Each number is 200 + 30 x the weight over the matrix's rms, rounded and kept within 0 to 999. Layers, rows and columns count from 0.

# layer 17 MLP down (transposed), 256x64, rms 0.153, rows 208-233, columns 0-63
226,170,170,186,207,308,198,211,187,288,218,220,198,247,211,218,197,228,191,187,166,167,186,202,203,213,223,211,197,172,164,202,198,211,175,198,210,212,207,217,223,179,195,206,211,208,190,216,190,202,227,183,174,225,195,195,219,200,203,204,204,208,211,226
163,169,179,221,131,229,131,225,215,225,204,225,154,217,222,199,254,227,201,225,256,163,208,158,207,186,170,226,197,216,241,216,204,184,209,212,218,188,173,194,187,243,196,165,237,153,188,195,221,213,204,213,256,151,222,194,201,198,146,186,169,149,211,200
205,205,191,177,210,324,175,214,202,265,204,215,176,222,174,183,139,194,221,199,190,199,196,186,171,180,181,219,207,200,196,236,211,187,195,179,172,172,204,197,211,190,186,221,224,203,137,232,163,145,130,189,181,194,214,183,187,221,165,219,183,211,209,157
235,201,213,201,267,203,184,170,139,209,190,167,197,164,255,165,216,177,216,213,217,204,224,191,206,220,223,207,147,188,218,185,155,185,194,177,190,200,210,193,190,155,219,179,232,201,237,199,200,216,255,208,235,219,215,178,192,229,170,147,191,165,166,203
214,171,171,214,213,239,191,234,163,205,134,139,197,174,157,181,153,188,175,239,167,213,214,243,220,194,180,185,197,182,226,166,158,202,212,204,248,202,191,224,155,194,233,154,204,181,184,194,178,226,188,201,210,190,200,174,214,165,161,221,228,193,167,200
185,238,211,245,226,173,163,173,209,274,213,247,182,253,212,168,234,230,232,205,242,212,171,211,169,158,153,199,144,205,205,221,176,192,164,203,203,241,172,197,207,241,178,228,141,178,159,186,205,176,231,163,196,219,190,223,152,160,218,238,155,201,182,162
184,210,211,209,224,210,155,157,204,247,216,238,220,236,149,111,243,230,213,218,219,232,165,213,164,134,241,219,194,197,199,231,197,195,217,172,194,213,213,166,186,250,188,201,243,193,187,209,171,214,230,204,218,193,184,239,217,242,224,160,212,236,229,189
161,195,237,198,228,201,220,204,255,180,211,229,162,256,179,232,213,231,163,224,193,205,177,170,184,214,236,231,222,172,204,177,216,144,232,199,174,179,162,189,207,201,164,197,202,228,202,221,199,177,209,199,151,209,233,221,195,186,221,207,199,244,203,192
143,197,251,197,220,255,201,202,244,217,233,196,210,154,206,197,106,175,189,221,255,221,163,217,187,165,199,167,185,206,217,189,223,198,219,158,160,179,201,183,187,226,229,216,183,199,178,220,202,230,217,209,178,171,229,205,182,207,188,185,162,205,164,185
220,221,132,177,240,451,207,181,160,254,185,189,204,220,278,210,222,164,206,223,220,170,185,225,208,176,199,239,156,210,202,202,159,226,178,206,217,192,160,199,194,238,190,219,162,203,211,160,162,215,212,178,222,197,182,202,211,230,209,232,263,192,241,183
197,187,170,148,215,142,243,132,186,167,210,182,175,207,148,189,153,229,175,199,167,175,218,203,254,243,194,255,224,207,179,221,203,159,200,194,172,206,167,156,166,180,202,215,211,190,244,190,159,259,233,245,214,220,220,194,205,179,198,168,174,226,174,190
188,168,215,248,190,299,172,230,229,231,215,230,188,199,225,242,149,180,244,192,170,161,172,195,170,178,175,205,192,216,174,179,199,178,218,161,181,209,173,181,179,189,256,247,203,216,184,214,210,198,223,197,203,170,220,185,213,228,162,244,179,179,225,180
188,237,210,232,171,167,215,216,237,216,225,198,207,148,195,189,201,207,185,226,195,198,199,224,178,189,166,163,197,255,192,191,241,196,183,189,198,190,215,241,211,188,206,190,238,180,215,237,187,202,201,215,204,233,210,180,238,187,219,182,143,228,185,196
181,251,217,189,167,264,205,170,247,174,221,200,231,188,165,183,182,228,185,183,218,205,207,219,191,198,190,180,173,243,201,186,221,186,197,232,194,160,157,189,223,235,193,225,154,171,209,186,188,196,188,199,191,169,216,185,196,170,187,211,104,197,156,171
224,217,190,220,204,223,214,215,239,212,210,174,126,205,117,205,272,203,202,183,165,224,199,86,207,161,222,196,202,191,209,287,151,192,199,199,171,200,139,175,203,219,210,193,253,202,184,166,221,156,203,233,214,203,164,195,227,164,168,249,242,201,151,161
204,174,198,178,209,229,184,197,231,253,159,211,173,252,222,240,244,220,218,175,198,236,204,164,178,218,224,270,180,201,151,205,206,199,212,186,214,177,171,190,246,273,156,227,165,202,162,193,179,166,233,177,199,193,217,208,164,226,187,206,176,193,185,187
226,235,218,204,237,342,208,199,244,255,173,242,209,211,198,194,180,197,222,150,184,207,196,181,185,160,200,162,114,192,239,212,185,188,160,202,166,161,207,167,251,177,202,161,210,220,146,240,204,233,243,227,178,157,201,199,209,200,175,240,187,177,153,197
262,227,228,191,193,46,246,195,179,196,270,144,146,246,209,193,178,176,218,189,200,189,182,249,174,237,194,195,222,183,217,164,176,224,174,174,217,217,218,207,237,210,156,196,165,216,163,192,181,200,216,130,204,206,183,177,205,193,197,234,229,192,209,224
232,206,195,211,186,369,204,178,193,276,196,187,168,195,211,227,182,221,202,219,211,175,206,192,182,212,166,206,234,173,211,180,181,219,170,196,182,195,194,194,246,169,206,196,217,169,197,154,226,211,229,182,223,198,176,192,188,215,214,226,213,166,204,226
189,205,233,185,210,168,177,198,219,193,239,204,223,189,179,164,239,167,208,191,170,202,229,181,168,174,210,182,217,198,159,166,211,206,244,211,225,242,198,211,199,170,221,193,191,203,202,149,193,221,198,267,186,181,214,183,160,143,195,147,217,175,224,175
172,189,236,193,187,165,178,228,215,246,176,222,185,192,206,148,130,193,262,161,187,195,260,206,237,188,198,162,188,242,167,236,217,253,178,226,175,199,230,172,184,188,165,250,199,236,211,217,193,221,196,232,149,123,204,219,185,208,184,180,239,235,181,170
172,205,223,230,225,169,215,224,180,223,184,174,209,178,178,192,201,229,180,223,178,169,202,155,194,209,233,225,236,206,176,250,202,217,149,186,200,157,221,164,222,195,219,210,228,228,147,218,228,206,177,192,199,153,231,175,200,214,232,206,212,209,171,225
192,163,194,182,221,150,205,203,178,204,253,194,195,229,154,176,190,253,217,154,187,191,214,206,193,205,265,208,193,198,218,181,189,247,205,216,186,194,200,157,228,227,203,194,235,235,155,219,231,215,214,158,141,200,212,221,232,198,178,216,151,222,216,182
174,231,221,199,230,198,204,222,206,209,229,197,155,149,227,162,231,176,150,185,222,194,231,237,184,235,220,152,185,172,207,238,230,231,244,232,196,196,128,165,221,224,188,240,204,210,142,249,176,174,184,225,143,198,180,197,159,242,215,170,207,210,192,178
164,180,193,196,223,214,137,187,213,173,221,196,197,160,221,203,224,234,186,212,165,192,211,212,181,173,197,177,210,187,148,215,222,204,252,119,157,171,183,178,197,135,189,189,214,209,222,245,177,234,197,240,216,191,178,179,250,227,186,166,209,154,166,161
206,254,177,182,169,127,163,251,158,280,276,267,195,236,188,168,188,188,260,219,182,194,99,225,203,190,199,203,158,226,204,221,175,227,182,270,185,185,204,222,203,231,183,202,266,169,156,170,309,183,196,178,242,190,252,204,220,180,211,211,209,167,197,176
# layer 17 MLP up, 256x64, rms 0.169, rows 209-233, columns 0-63
263,235,228,170,176,170,172,222,221,218,228,165,236,213,189,236,206,224,197,224,198,216,135,191,283,250,209,154,217,138,189,151,219,190,201,219,167,222,273,176,186,163,232,204,221,202,174,164,222,233,185,192,215,195,199,229,237,185,199,208,219,236,169,233
192,171,116,198,200,221,169,217,195,190,207,204,222,211,191,192,206,171,184,222,189,213,135,166,172,234,192,277,199,177,243,181,242,249,165,172,189,209,182,181,213,200,268,210,200,250,264,229,197,199,190,213,208,217,190,151,215,209,200,219,195,173,246,211
199,210,203,178,115,218,193,238,235,127,198,216,235,189,225,196,182,162,190,186,164,183,161,152,223,242,233,243,207,188,156,178,201,241,188,213,194,243,184,177,202,181,176,237,240,221,198,211,156,156,165,228,210,229,199,193,239,223,179,227,185,197,192,211
185,168,209,192,154,220,220,183,220,125,257,157,265,177,186,172,171,169,188,211,190,181,179,198,185,254,206,176,158,247,184,182,194,199,199,181,191,200,237,240,171,191,178,226,162,230,247,201,203,243,221,251,203,253,212,208,233,210,237,202,205,195,251,206
196,190,161,192,183,155,243,205,183,224,150,194,186,164,242,218,241,189,165,192,206,173,226,195,213,218,225,186,229,211,237,196,166,231,226,130,184,207,170,215,208,191,240,159,198,225,195,196,168,170,196,230,205,193,253,238,191,208,176,218,177,176,211,157
167,169,194,262,177,193,230,168,241,218,142,129,187,180,189,185,192,156,180,204,151,193,191,198,245,205,209,179,170,200,201,168,217,214,126,193,242,243,194,150,173,213,225,221,227,217,204,223,164,143,221,222,198,162,241,218,200,155,213,213,220,201,188,229
241,232,189,181,175,182,208,241,163,206,199,189,230,175,244,242,203,189,205,210,209,209,184,207,236,170,202,219,203,195,180,195,224,217,199,186,243,175,166,200,207,231,191,183,188,178,231,219,241,165,176,240,207,207,194,252,254,226,250,193,190,177,198,160
202,204,158,243,185,223,135,224,194,151,246,183,265,152,218,189,196,198,206,229,163,196,184,190,181,227,193,198,210,201,248,197,174,205,172,237,183,261,199,228,161,195,208,242,199,196,197,216,256,256,191,185,233,203,226,151,272,209,240,149,155,172,209,181
174,182,187,163,184,84,165,169,217,148,184,207,217,157,184,237,219,211,217,230,197,201,226,199,211,283,240,229,272,189,182,200,239,219,212,199,170,188,231,209,199,150,163,194,226,206,217,185,219,211,203,238,220,180,197,178,201,205,196,148,198,199,208,180
187,217,171,226,141,183,165,238,202,252,171,196,229,166,241,195,214,176,209,220,212,221,147,200,178,204,245,183,234,226,220,126,166,169,210,166,240,165,208,242,219,192,237,214,248,188,204,137,229,171,132,256,194,197,224,214,203,259,210,197,151,218,195,205
177,131,202,191,188,227,223,219,208,182,182,231,175,179,221,239,255,260,172,227,238,164,179,140,217,193,202,211,175,182,188,193,177,198,219,194,193,218,206,220,172,195,197,198,189,246,196,201,217,169,162,213,214,218,228,234,186,150,196,185,227,260,207,162
200,174,211,177,201,183,204,185,177,221,148,210,193,156,258,240,222,192,205,205,174,193,213,195,180,191,241,216,242,184,196,210,150,175,199,212,218,205,226,239,222,174,205,179,188,208,235,171,211,182,204,190,236,198,184,177,199,241,233,213,246,162,231,200
212,183,206,162,200,248,275,231,174,164,157,187,207,199,273,207,240,199,180,208,217,202,168,176,205,232,208,203,193,190,184,215,166,180,217,186,184,230,216,185,165,181,199,203,176,171,230,175,190,209,145,211,244,200,222,204,219,233,227,188,225,202,201,188
199,174,243,180,154,148,175,200,218,191,254,172,161,160,213,195,223,222,143,187,208,180,224,185,286,224,161,139,235,184,213,208,227,192,202,175,239,219,215,238,210,167,161,244,178,153,188,202,206,238,178,209,262,179,182,110,235,199,223,186,191,136,238,232
233,195,196,219,197,200,229,181,146,213,234,191,213,180,228,160,188,166,220,209,242,202,182,209,233,210,206,153,200,203,187,180,242,188,197,168,178,265,194,147,157,200,248,230,229,247,264,188,213,174,165,226,248,232,205,225,225,157,194,184,207,165,241,175
258,207,161,170,179,233,189,203,201,182,192,215,223,245,224,257,201,223,171,197,185,117,189,163,214,196,219,105,168,210,232,175,157,165,182,226,187,234,273,164,231,234,183,258,190,245,267,193,195,202,186,254,183,221,279,176,207,234,243,201,231,189,262,230
178,171,185,207,182,156,191,225,175,169,157,181,237,121,186,181,173,160,168,185,156,182,228,164,225,258,180,212,261,245,213,174,174,187,189,238,207,163,198,257,237,189,219,228,285,192,204,223,229,147,244,249,259,229,165,184,200,235,184,227,226,164,224,232
217,155,184,207,185,216,257,180,210,228,204,225,205,196,220,247,183,209,204,197,193,189,179,149,204,252,229,159,236,201,260,181,189,178,146,154,175,182,198,200,194,218,260,190,229,166,177,186,203,219,156,206,186,193,210,181,188,187,174,197,209,137,167,224
186,200,201,217,189,196,260,242,195,223,190,185,233,248,212,245,193,211,172,190,261,188,149,216,206,208,247,243,199,226,187,242,169,202,180,204,184,196,205,172,220,224,167,219,223,225,208,234,203,168,205,173,198,215,210,175,246,233,186,220,160,220,223,204
179,150,170,199,192,194,210,207,199,188,199,151,220,198,190,223,208,250,204,211,117,227,195,185,154,224,159,256,255,231,236,136,199,181,206,178,195,180,190,220,158,187,232,218,167,175,216,232,248,197,176,238,264,216,182,219,206,282,184,142,219,219,253,242
189,181,191,183,170,170,242,185,218,222,188,197,235,230,185,206,236,208,177,216,182,211,151,211,215,198,200,219,210,195,186,153,242,214,222,204,167,236,193,224,196,190,221,200,225,220,241,205,232,184,246,211,196,283,203,224,205,204,180,186,202,220,200,156
186,201,198,249,200,193,202,217,192,195,160,184,224,224,204,202,225,225,188,181,171,162,169,193,217,237,207,194,202,157,201,183,245,204,155,172,218,189,185,219,208,228,238,199,247,165,238,230,206,186,155,151,242,196,205,222,221,197,246,200,266,172,194,253
201,180,194,207,159,200,229,249,228,146,184,150,214,157,210,203,200,192,205,156,174,183,210,198,273,232,209,228,229,214,185,137,262,247,204,234,243,204,246,228,238,191,145,221,254,229,223,203,207,204,234,213,201,200,218,222,196,259,201,197,224,238,211,175
230,207,203,198,146,181,253,200,222,240,177,211,164,242,199,218,191,201,198,209,221,181,218,165,220,237,225,238,188,173,238,144,205,161,162,213,224,228,192,240,166,235,198,226,188,192,196,139,201,161,188,174,225,209,234,215,190,170,178,210,186,243,192,250
225,155,196,220,210,161,230,196,217,140,183,138,157,171,242,239,201,238,163,233,226,203,175,180,239,260,224,217,276,275,149,178,235,171,177,139,226,136,233,230,208,189,235,230,199,202,167,230,164,241,207,211,178,214,195,145,196,256,218,193,180,176,119,182